config = dict(
    num_hidden_layers=18,
    norm='layernorm',
    attn_scale=0.177,
    parallel_block=False,
    init_std_o=0.00955,
    init_std_up=0.0661,
    init_std_down=0.00675,
    beta1=0.9,
    lr_head=0.00583,
    train_tokens=93270000,
)
Each number is 128 + 24 x the weight over its row's rms, rounded and kept within 0 to 255. Layers, rows and columns count from 0. Numbers have three digits each. The size before them is the row's rms in percent of the matrix's.

# layer 2 MLP gate, 256x96, rms 0.093, rows 200-222, columns 0-95
093:115143133071166102082107099168145099073099121103122101110115145142129152127167111084129136134107118150126117135126155127159153137112128117169153138143183158109150125106165138109187142123098060124100106107133118167114135121094117153128127146130106141122118116120153121149143116130163122127
089:104168107094115111105077131097115106110107097161118113149142144127108126075103141127105125100116130133143125127150141137127137145153072134133107146125153098148095153124153147125146127164119185146125116126107118127178110145148093088128202124149087102082138151126129138137129163155120146115
091:123121126158096129129109153119088141097147101087143146132116124165122124104128153134111133118089165100127146153099130172140106197120126175110152150087117101128125089103140132134145158130130167124082107124143101191136130098133148151112097115132130160149142116147117159146135183105121147151
100:127130144110082104116127108116160124135157110117145143117094140150130111110120110123126147153147110097110101125131147149113078185148144163115158140086116128135085111132167100102153120151109143113171114127122147167131115151112135134098102110146165127163098114134139133160169162116189187106
100:131128077180112112157090110133169128176131149137146168116122112146093144078133105150161132142144109104120137106148143115119148175115134174112145157122133113136114128103134163142138135107120093132130099102124112131163150140144114137137110105122160135117186152117117128123197189102138138131
094:108129107157095122120127132114119150148140082153059097135102115133130167145156115115154112172097169123162118110092149195161117092103172118118151127094108137113114086142128093149111144121167128117105154153126142086141146114139111098151092111119121118113161148112137146114124130124121105109
094:150119139096085103133151179092123095129153108109139118163127141135154108106091126142153137143179112088141105111147117145113100126160148144121191101150078115133112114109143130141140109140138131122137118146116112096179113130113103126130127148179097156168154146107108086114179120156117114135
101:141143130104163132106108120107158138116141127118105154105132135073112165130108128085130148121131110114127171111111134140142142149155106145120092123090158119155120161105131104159092156133117170112129100128138108114110116072147125106108153102108153142123082172121148138131105215125135164158
102:139126177184138116168097136161122098109144115138132110118144120125100111140129133138105126092102101144153156122155145144100150117140101106145122127126132174110087147173169114099146102111105168136124121128134124101101154184114139124098094093095145087151146139149085156112121113090090134117
100:085110146160158104159147120120129136101104147075130179097123152136098145164148136121108134112132124132108141146122137161096163111163145165125088121195173095151156104143139142145125120153142117120104121144119139107132116144072129134121173126107137111133096133089109145082094123136129161120
086:158141162117135118142105128125119117146125114145151151123125116161138121177090135229117143116122122129162144123139131117100101099094136092171120110084107105131152137090132119132169131118120167159139138132126138099115126134122106106146159148158182146100159133112124105165127142120114095173
099:167131120114121109116124116166135116121122145108145131125126134081163117107140163150132131140085156143125130128146175139167125124134086111137103115133163062109123157154141108116092174103088098120094169170177131139105151116120071133128112147120126142136103147142159146133151161104105111162
106:165142159110123115131135085111143129116133145112079111173140129088131124110114164098117128171096120179071146105166133111132108086132113115146116126148123090115118172102126138143086144129115117141159107132110108159113136125194179107121169120162137121139119082122132113130102144134120121143
108:102137144102153130102114105144158121110111166105160151138142115113125181133141163111134123138126133137157126099146105152130133145168130142152120149097134116139129178137155088147118109149106136082128122167090109083107138137131142127087206094154146124123127127127102145103114106132080141069
098:144078115091173100153130113146109134148115142132101111168130102114140123111173128135148134101133142131080129115154147135124102169120137153136197132083104073141112103170151114158109140085126096121129172102116108136162111144125147112163108131120125135112112142131126075131115112150122115090
110:129161113074155132113173131127119115142133132129107148147121101164158147148153160109119130132103149124111105092116148132169116116129112152109106139146134171152176176138145114125129130053086152097123147130146113094154125100103167151153184123140117150120110149132130108143113103103123084110
097:106117134147136114103071146144136128110132159112149093131138107078101135130137159148154122096147111098108118082123165105113097131136110151081107126119135155138111083171120132123145110095123154160158093123157119106174136131105151135166106129154118100125177153126169104162170128131108145107
103:106132135139150096136106123118113113130084113140134167119121094180117110086149135147120132096083120144145157089173176140098141124147135134169121133070139134119134130147123125147162142107128145094133092105169094078105133130127132139113134144092136127115156133091130099178164100106106105105
108:162111102121151114131117119157155116178125155138120170144159140105151100085103096146100095112154112119148143102110112093133149166137125150097133111124117124111111139139134117148149165125113062097111146132121087155082135151101094145118090123125122150127141163161151118102189153135100145119
117:158102190149138158098132117172107140065130101092158118109110122157105116155115141161148096120081134168118111108134112154128131127126128133123114144119104101116150157151153117117126141073127153089082094177125146099104135114153143132090129137117122158108124145153142128164123116096128102105
101:104152157148124178139111106085115100112133097116109122094115131137158117174153153081114119145090125137134099153146146135106141127146113112159099132124123154139143149108135136076138093107126138104112148143159116138171119099110159125112139093107161150154093134072120158131086115108161108079
084:188135159153090124087112176155147140161114109115125100118129139119158128151137119143123142146141118137133133160123117098174122114109119139157172121138146093109122134118139117112134167096064120159080164149127156128180098122138132102134096155092092159114111101102111109105125128163134134142
092:165147090153092135114148141129171131129148149125161149122137150105152091140125112155138115072170100145110086114156150097113106137092124125102134115095092137079175137128085109145134122147115148129131134161111141170137071125140134144103111135147142131133155079136099114157094122095117141130
# layer 2 MLP up, 256x96, rms 0.094, rows 200-222, columns 0-95
094:085093161117154120170131145130118143158130175161126146151145128096107140146136108118096106135139128124129143114120112121141116110141103137156156114100102125109099151154076140096108155138138170128159112097098100129111165110134158102103154072103099141104103140173145170075108134151109131136
084:163103117155141122145092115101114111099117097139128153117164111142184103135123092146131093144158123121111128136154109152097138089117136103126118148130131077129116149137148180107091133097157107137101119155117110105144106101095137102160137144119162150150185086121140115173099145122148111170
087:162131149117127107113129129128144119100155099118159132110123111126084117124167117132120088124134126162087149159141117150122101180169142140131103127128130160164108165078103116145147142095107150140181125116097106145124142128119145161066143139150144139123156110112149101093127148149101197127
089:103146106119086145097097116143154095151127166107174173103113119115113106152143108121076122098160091157097072127141111150122096162156138163133094142149119129176099121139158127147126138151121148127104119145147143161135109130149145129104100138130111134131129069143120134136152114120120188149
098:087108128139109190132154153093139118094089112114137100115148176118132086130135118108123150123143181157133088162108154140115138154136084105110126129134148128146116148133130116119136143152102146142140124111134168133146160095117128144055159133098088122137103121170090141128106087130140137154
087:113119084133091097147129149083183098123123099097137115167137123149115115112094150179139096146178105103109131133164097149093113134143125129103085158182131157130121129118132167119146100140108121110128100144112123155108141151092121129095076131135130124116173097113113104140147141141119135151
092:117149095131115120141145128096146133142163133137124159120191135115092176119135131134138124163098108112156109161141110087163131125152091114117058115140143132116094149178182158144121128123110140129123102098100131148108164132102153101134145096148110092110076139129120120149125107132117115167
096:111127133086102153093130109139107145137123152157142155116180119149148133094097115141104143162115162118145114123144129108147120104136140113151110104140149124086091135136128123131119098119089141131101131126096143161103174168086106136098109077185121151123185148102098101155127149149141107094
096:126139146106108121118137108158134153105072130134123137124125121100144131182101117111104121174157128119107093123102114118149136124118131138135119100150107145158101153091103125144164131088134095135100180148140150113092088150137123109142160181129125186139153148082148093106146085132157130101
100:124142111068145110128125128117108163113160133142124128113107154170146156153132142064153161148125155111110156178100118132191107109118123088092141145108111104134144127131137160091095143104118148125131117107136105150121134097143136142139189123127133147109112132168115129120101166127164106176
090:155126129135114089143076133143154114160103123143112120120145125172129098147132142208145116117105088115146104109146124111113104112126114110119086121075137089125100148105138135167137156152108082095107127136126110101090146171121107129111121145180136133100146135099128133118160167145117100117
109:190154111115152123088131125112177097121119151167142147124152132117162132118129163135142088111110137125122128113150112087132124134108083116099076121131127066104144131152129091132094166135131108137110188152185154148114131117097080143133135149133114155107126100135118127153120139104128129112
101:125120144110090113125150156120139096171133126114142100143117146111168083120121113126128124174122096085139087134164142128153108117132121161109155166177133101094104124128172133088108135138102117131080153134133093134094084186162119108127171128124130139130161123123114128163136149120103165128
098:099174086096163117159126097114130134144097120111131106101141137133116123153202102142122120146100090147142129128098114134100117121078154127089136146121142117131145142124083141165170121123128108170137120083144137165165128115129113120145093153142138122112189146093145124141148141118120091107
107:115132085118136139140104127127156115124129128166134119154117153115144111140184131120130125115186132147141098139121146126132080161154160133157163137105106066123135082142101090162141118109091160151122160114147106124167094118093140099182143134112119145118156078166157108127116132120120133114
116:108077194142112166143114106143132117153161150105097140087125152080130157100123135135142135127163128127167127125117128111095162164116163147148161131127127079115108140149090108138180086145139093158124134166145113161129082122136134107113089119142136105116102140118142155157127106120121125122
101:106095148118117093158085123140154147139107124101149116118143122079137141138132107166162128121095102095126121126116132136114109141111115127078129142135159139111120126167106147127131085154137120175150100182161144088171134124131077098122093134131131097154133098096132092181173113114137124130
099:099099133147166143110138144105121133147122166161150151135127131117064105140127116134110171116114155079130111147127170113105139162091122170106135125106119116093119096151099111121145125104170148175141112116105156108126143115141111135105085118076145113100162150127143119130082097144098131088
114:141140114120132130149122147106159116173127106119148159142151146127126091085093123122156118127142152098116123126134126098150162140096147139143111117139136153109098093088177122158091138123123114101075115131170133092123127116133104166178089119119129154135131136147140153095181206123114137130
099:173117154145114140164128106112105095134151145120163158095083124095143135105131134164138127116107100173148115130185130132136169119159130108157080129070143103105130152149140099119117157145085153124126159131174139084141120149136153136116140166122113104148108157095125115119116147099108109112
098:116103133148169130137160139130092131104133121147110148110113117179124125156100143099147136149166127127124103132143111139171124122168082087167130119117111121106129103101128143113148088146111188133120145074105120183126133105092129145157156096092144176146103137124128083143130122112143108097
086:147151131169154146145106122123100083145170124138156163145105156116134088137114108159106084123167131132093119161145125152076144146146145131088088096095099128115110112111105139138095139137121181136103137124112106110106125093181126150128130125123135098148167107132130106157143112169126172126
095:097154133135098136138144137142105119132142140089153124097149117136133153116172132159142139138173119099106119103137186117138115116087123096170108128136116139112120148137082066185152130152121111079131152102133147139131104105146156119146106129117121120127098117129090074131123060130124106108
# layer 2 MLP down (transposed), 256x96, rms 0.0776, rows 200-221, columns 0-95
087:165073105076173101097142124142128152105103167141119177124136118146095147149104130129161149144132112126127124169158158092105129135117091127153146138126148168123155150145169168077164094150119097115106105140126113110131141172160143123133148137133135082106106112118128128109095117117111143120
084:146097112154128160137106125138074112140123111100128156065116122095142122162150132130116147134103159184150114137119148112158118148145155150127103102128148142101141082107058140094155118129155113112106140136152114104105148147142089127115136131115121165137133161131125140112165073105162112097
092:121135097143163099138182125125141127149142142137123097099113119113117124102151134165106181081125082155158118085155173107131143104100104088156122139152123136121130127112145150167103093123194142133113110114126095104143102139128132136166145159090131130152129149148139117103133086146119088113
099:116136107145124154139111135108079119119105126147121122165122118128123135101109133148138136111124113119136153148113110127113179094125140098156121129158122134105141163092090145155108118133157127102089128128122075097112106101135105111126178110103141128136165170131124099088114131160048113195
129:117125144120165105121092089119109122126139132136132155128114116102147154105145126143144108214128118125126133143139117137111139145147118131106127042125132119110111116159122119141145111168112111124148127089173164167107133110111069063148134117161117120115102154115144116123171117142126149097
093:143107137122149058138137144115135149119151137110169116132146130115153142089113144105095148180131123141143111131135115160168186153126125101132122137161160151084177140160135111125102104168131103105128107114113114173139125155147098065099152143131123116141105153148118124096114103121101153108
092:114087139137136146147100167126102111127163144135150103131107113151124123113109139104138116132148148106147164127122117190128078125141137147116189097109086108114164084140106110127130150175118111127180114145142148112142124119120080123103110115113114134138162141102120092118123116154075128068
096:131134113068151176118121128146121155107137108134127142124116083129117148130154117132112108112122115115197122141093131122166140174122175167079119139095161126142135138143154179152142105121132114077131126124148096135091127086116128122124124112133101161077112160107162116117114123091144131114
096:161111165156106095159125161155083090132164100106112137129121106122129119089118154132154142133108127142139159119137111139131139113170123113200131116087132149121142136160131106082124147140114166165173102114130117106112130164134107111164131115107106113134157119176193108133122126123100131146
095:147142131133139160111138141126131082127115129109142141146194068130089107134144140179135102147116115176155152118113099095122121157103134162141122114119118156123146130133120095147151139126174101131124120140096142116103108164131121107116099097154140082142095131117125110088114101164105191102
092:136141099168101125108174155129130097113152130133128132122106110130110148144125142088128164085130125136089176125127137124112154103123137143141152174162113144103136112100065117103132137082152183119126145159089082106179110126123144145129146128083134136121157077126135124122118121096105144145
104:152162114136128144110148121099169123150121138148194118129139116134163131121102133110131130142152108128149067112093047109119137112112134177107161134114120148174137127149121127137130152134180095134172145069118149137131119149099114111126123134121111130160158095137111102129161108150142134101
102:128120177143131100097152164151118141102102115158128112127146147116100173140114138116088167108142132121115125130090157140093088150124116139147142128099097143124117082147112094141123158149126143088159097101153125150115102130131135147163128101126165140187147083114134070162114140151133163115
092:110094147160166106100105145171123167087127124139156115113138188101116146124106154140156146151097133081128115146089103093137174109194095114138109125136135117100110134147114131118127136142094096133076101128134092142112104152111110112123128144113109147134116185125092109124107141139132122125
101:095206122116117149118130170136117132114121136172114169119112124127131102141113143160092131116174114111097122162079136064099102106136138147133090102124110133136139115095123126134121123129116198164128104115169144127137127132134137113143161137120134134132131078172109148129093144120137162143
101:121124107128148181115124167167165118122145114157142132152106139154126117162132143107095163120147126112143100150118063113134143098094140092144131139183150132135110154129119116177172138107119157087134100120129133150142076109090153139139143120137132111121123180104076133088114130137115120149
104:158141071145096120117118181109163110140141093124084122130117147131176102149104087153124127092128152167129131107145111089134152124126162152090127137154119124107153136086120112134116144104135111127079113119118157120119110133138155163118090130086146174153155105140087145102122174125123119138
109:124098113137097157113115136153145143117163148092152144133145104101122119149067083143127109135122127123137136132105114168131104109119119139065106099138152096111139095056125153104139136163131129138165174105119102174101168121138114089153109123153131103108161139126121127127154167150138115118
101:143135098139084155127141143149152120140142143144117166113152110188109131184146148119109147115135109099140083114169114144115109087153125121117139184141137131147129127112104111127158137093109131126129153168110124107130137140135169201149124149112147122128152095122103131171093119121142068120
094:109147154102153075120106162142138162102106110133107107163127102141154120157129121128119093116119115097138085159102089076115150157077174173097164112142123127129175153150126112122124163136173137129139082131145160117102149122120106133121127129145126133129159116121117146118126137075159115106
099:135162109121099150104121100111165143125118122094109110100113157110138123112135094129140129119082125097111143098082159102126121137108155162107138127143128111137099121106123108110108174108165092137168113156134118110121192143116135136160094143162123140147125073105139206131110152136107136151
085:097099082119152097148137130130147148090121104109151093118161079133148165101138145119149142136079112126150122126103118159152127114104135143140154158140141124135148115121162172119175132134166052100130111148124126126120148150118170091136142091144156125089127129179103135125136153110099122121